Weights of a small GPT-style language model, trained from scratch on English Wikipedia: untied embeddings.
Each number is 200 + 20 x the weight over its row's rms, rounded and kept within 0 to 999. Layers, rows and columns count from 0. The size before them is the row's rms in percent of the matrix's.

# layer 8 MLP down, 128x704, rms 0.0841, rows 110-127, columns 352-439
099,228,192,199,234,176,214,170,197,220,173,181,209,203,193,221,206,192,207,174,203,166,200,195,205,188,210,196,206,196,212,209,232,187,188,192,203,220,220,210,185,188,166,220,241,216,177,173,212,180,168,195,188,197,200,208,195,216,193,228,196,182,207,188,200,179,194,214,196,224,174,193,173,244,186,214,197,201,169,181,189,202,203,205,228,162,239,203,208
102,191,183,217,199,192,211,184,213,192,219,182,196,168,184,217,206,205,227,191,197,201,212,191,223,227,201,219,221,175,208,197,196,194,205,192,210,226,200,185,200,199,190,255,214,200,179,195,220,170,230,159,242,238,189,181,236,159,220,222,188,209,219,166,226,217,199,202,163,168,227,216,207,244,172,161,194,236,207,203,230,210,234,204,225,194,199,155,182
101,215,209,214,189,178,183,190,199,193,204,200,198,225,190,225,195,178,211,197,141,225,197,200,203,212,203,169,207,177,218,242,163,208,163,222,232,211,145,216,210,168,239,234,209,183,190,231,248,187,198,204,168,193,179,187,174,192,205,217,241,190,169,214,195,198,228,195,221,203,212,178,177,184,184,183,174,211,183,203,185,197,157,194,210,209,198,183,191
097,191,178,193,204,229,186,207,200,158,184,185,212,218,185,168,196,167,199,186,185,226,164,234,197,232,234,211,193,160,191,232,209,189,233,204,192,210,201,233,213,246,186,192,167,186,189,198,225,185,192,209,186,252,184,220,200,197,210,180,194,205,168,197,182,227,228,177,197,216,213,206,206,262,221,196,224,195,217,211,206,187,216,208,187,194,163,184,203
100,198,180,174,199,197,214,180,208,214,189,148,183,196,199,235,211,188,185,205,208,230,161,237,182,218,214,198,209,233,215,220,212,224,193,190,183,238,156,240,203,214,194,236,171,199,181,213,220,197,212,191,218,208,232,231,201,201,195,214,188,192,207,219,190,185,153,219,213,220,178,205,232,199,209,177,183,175,249,196,213,200,214,170,201,221,229,237,222
100,187,160,256,228,183,230,185,222,204,193,227,198,191,198,212,219,182,222,187,211,200,187,243,141,195,200,183,219,213,156,161,208,227,188,184,172,199,223,209,205,184,197,202,194,182,182,178,202,210,184,177,229,204,193,203,211,205,207,225,170,191,188,209,219,189,193,228,204,165,196,204,226,208,211,165,150,187,227,184,192,212,211,220,195,193,213,213,172
100,150,182,181,199,221,188,176,236,173,212,215,207,223,209,206,167,214,179,203,189,203,236,202,213,176,191,205,194,194,179,214,212,171,244,201,182,196,201,215,215,215,186,162,220,207,175,235,236,189,177,186,214,198,205,199,186,229,196,169,202,221,221,222,233,192,210,174,209,192,202,180,191,207,223,230,201,205,200,199,180,176,200,218,217,177,204,185,189
102,175,193,185,210,203,190,208,230,189,247,201,226,205,164,188,253,214,231,189,228,187,228,220,197,240,203,196,204,221,182,170,211,236,263,142,229,157,201,204,211,172,209,234,174,231,210,209,219,213,215,174,207,197,209,206,226,210,185,209,199,220,193,194,194,204,201,203,211,179,183,193,240,208,224,189,234,175,190,137,210,220,198,213,199,220,196,185,179
097,184,192,197,242,236,201,204,226,204,176,189,197,174,213,207,192,201,227,193,221,180,198,210,193,197,209,209,173,216,208,191,175,221,199,200,221,206,192,219,210,233,164,221,191,189,182,197,208,217,229,156,238,179,200,178,179,217,194,169,167,201,189,206,235,191,198,193,202,206,173,209,202,210,173,219,213,186,189,183,215,196,189,232,195,184,187,199,198
099,192,204,210,193,182,202,194,222,179,186,181,215,210,227,203,244,148,184,218,212,222,190,214,205,239,206,237,190,214,225,208,204,180,182,190,187,253,208,210,230,202,224,216,186,210,182,221,173,201,230,232,177,172,193,173,202,184,177,183,207,188,162,175,196,200,200,171,186,172,208,189,190,192,197,196,223,187,182,207,193,223,188,172,194,186,197,210,208
102,199,179,205,224,224,194,225,209,186,174,190,190,200,190,250,216,196,201,167,179,220,195,195,200,201,182,184,184,204,192,183,201,210,193,219,183,198,202,198,203,215,203,189,239,173,224,237,218,267,183,169,202,194,143,240,185,195,214,195,171,173,228,182,188,187,221,189,212,191,188,209,203,211,226,192,196,224,203,186,243,169,165,203,167,253,217,208,199
100,195,200,170,207,184,194,189,243,186,218,196,190,176,208,187,182,215,219,214,231,198,221,201,198,208,212,211,198,222,216,188,199,218,212,201,215,188,194,179,192,186,183,246,223,205,243,214,221,222,203,189,175,221,200,222,225,171,212,179,174,192,174,223,177,197,207,236,212,231,204,203,179,262,183,199,185,171,186,171,206,162,208,234,236,222,181,201,164
099,182,198,183,207,201,221,200,173,216,229,216,174,204,202,208,164,148,212,186,210,207,210,202,211,178,209,204,228,204,169,196,208,222,202,173,166,200,220,183,219,196,201,191,226,193,194,201,216,194,222,217,214,212,189,145,172,241,196,186,222,194,201,226,196,202,221,184,225,224,199,197,221,204,202,241,195,187,219,230,203,228,228,227,198,187,209,218,205
100,198,220,225,229,221,187,232,201,205,177,188,236,184,211,201,192,184,190,190,180,214,202,242,214,221,226,238,172,240,204,210,204,180,190,199,173,193,154,178,207,182,176,194,242,223,191,216,191,187,212,200,217,216,226,150,214,199,210,196,202,174,203,209,178,185,222,198,233,179,205,214,225,235,200,238,188,235,197,209,195,183,217,217,187,217,206,185,219
098,190,227,193,198,216,206,227,200,197,201,232,195,189,188,179,189,232,196,205,184,176,178,195,244,187,226,185,202,219,204,185,170,177,197,222,196,223,186,227,180,197,204,195,173,207,180,207,213,172,198,190,213,183,198,221,207,185,186,213,217,201,194,190,204,169,196,202,188,193,224,225,188,169,219,173,223,224,168,230,171,222,187,195,203,182,193,217,208
102,206,217,188,169,169,194,173,193,184,208,236,229,207,202,201,188,213,173,192,215,194,173,204,189,235,193,195,214,204,211,198,178,186,221,194,229,190,260,177,201,201,188,193,185,210,185,187,247,178,195,191,216,214,209,208,198,210,197,204,180,201,230,209,188,175,192,226,206,186,162,205,208,172,190,215,200,186,178,201,216,166,197,182,177,210,194,188,187
100,212,186,186,175,188,190,163,201,182,231,233,202,218,194,206,206,189,225,206,200,216,193,202,210,246,198,210,165,211,190,238,201,173,179,171,228,175,199,224,211,193,178,230,234,188,210,227,180,211,224,193,190,206,192,187,211,182,201,210,243,166,201,153,201,200,191,189,197,180,176,202,208,210,193,201,200,208,172,223,244,181,145,200,216,202,203,196,184
102,179,226,206,182,177,205,207,192,168,230,196,177,189,161,190,180,230,201,163,220,189,205,179,191,188,188,174,183,199,233,178,169,193,219,242,205,191,187,203,197,164,227,250,204,252,199,208,163,196,203,201,232,186,197,201,221,187,184,179,219,191,198,206,187,195,217,207,213,228,183,239,241,181,208,185,210,176,215,183,176,199,194,201,220,188,193,212,183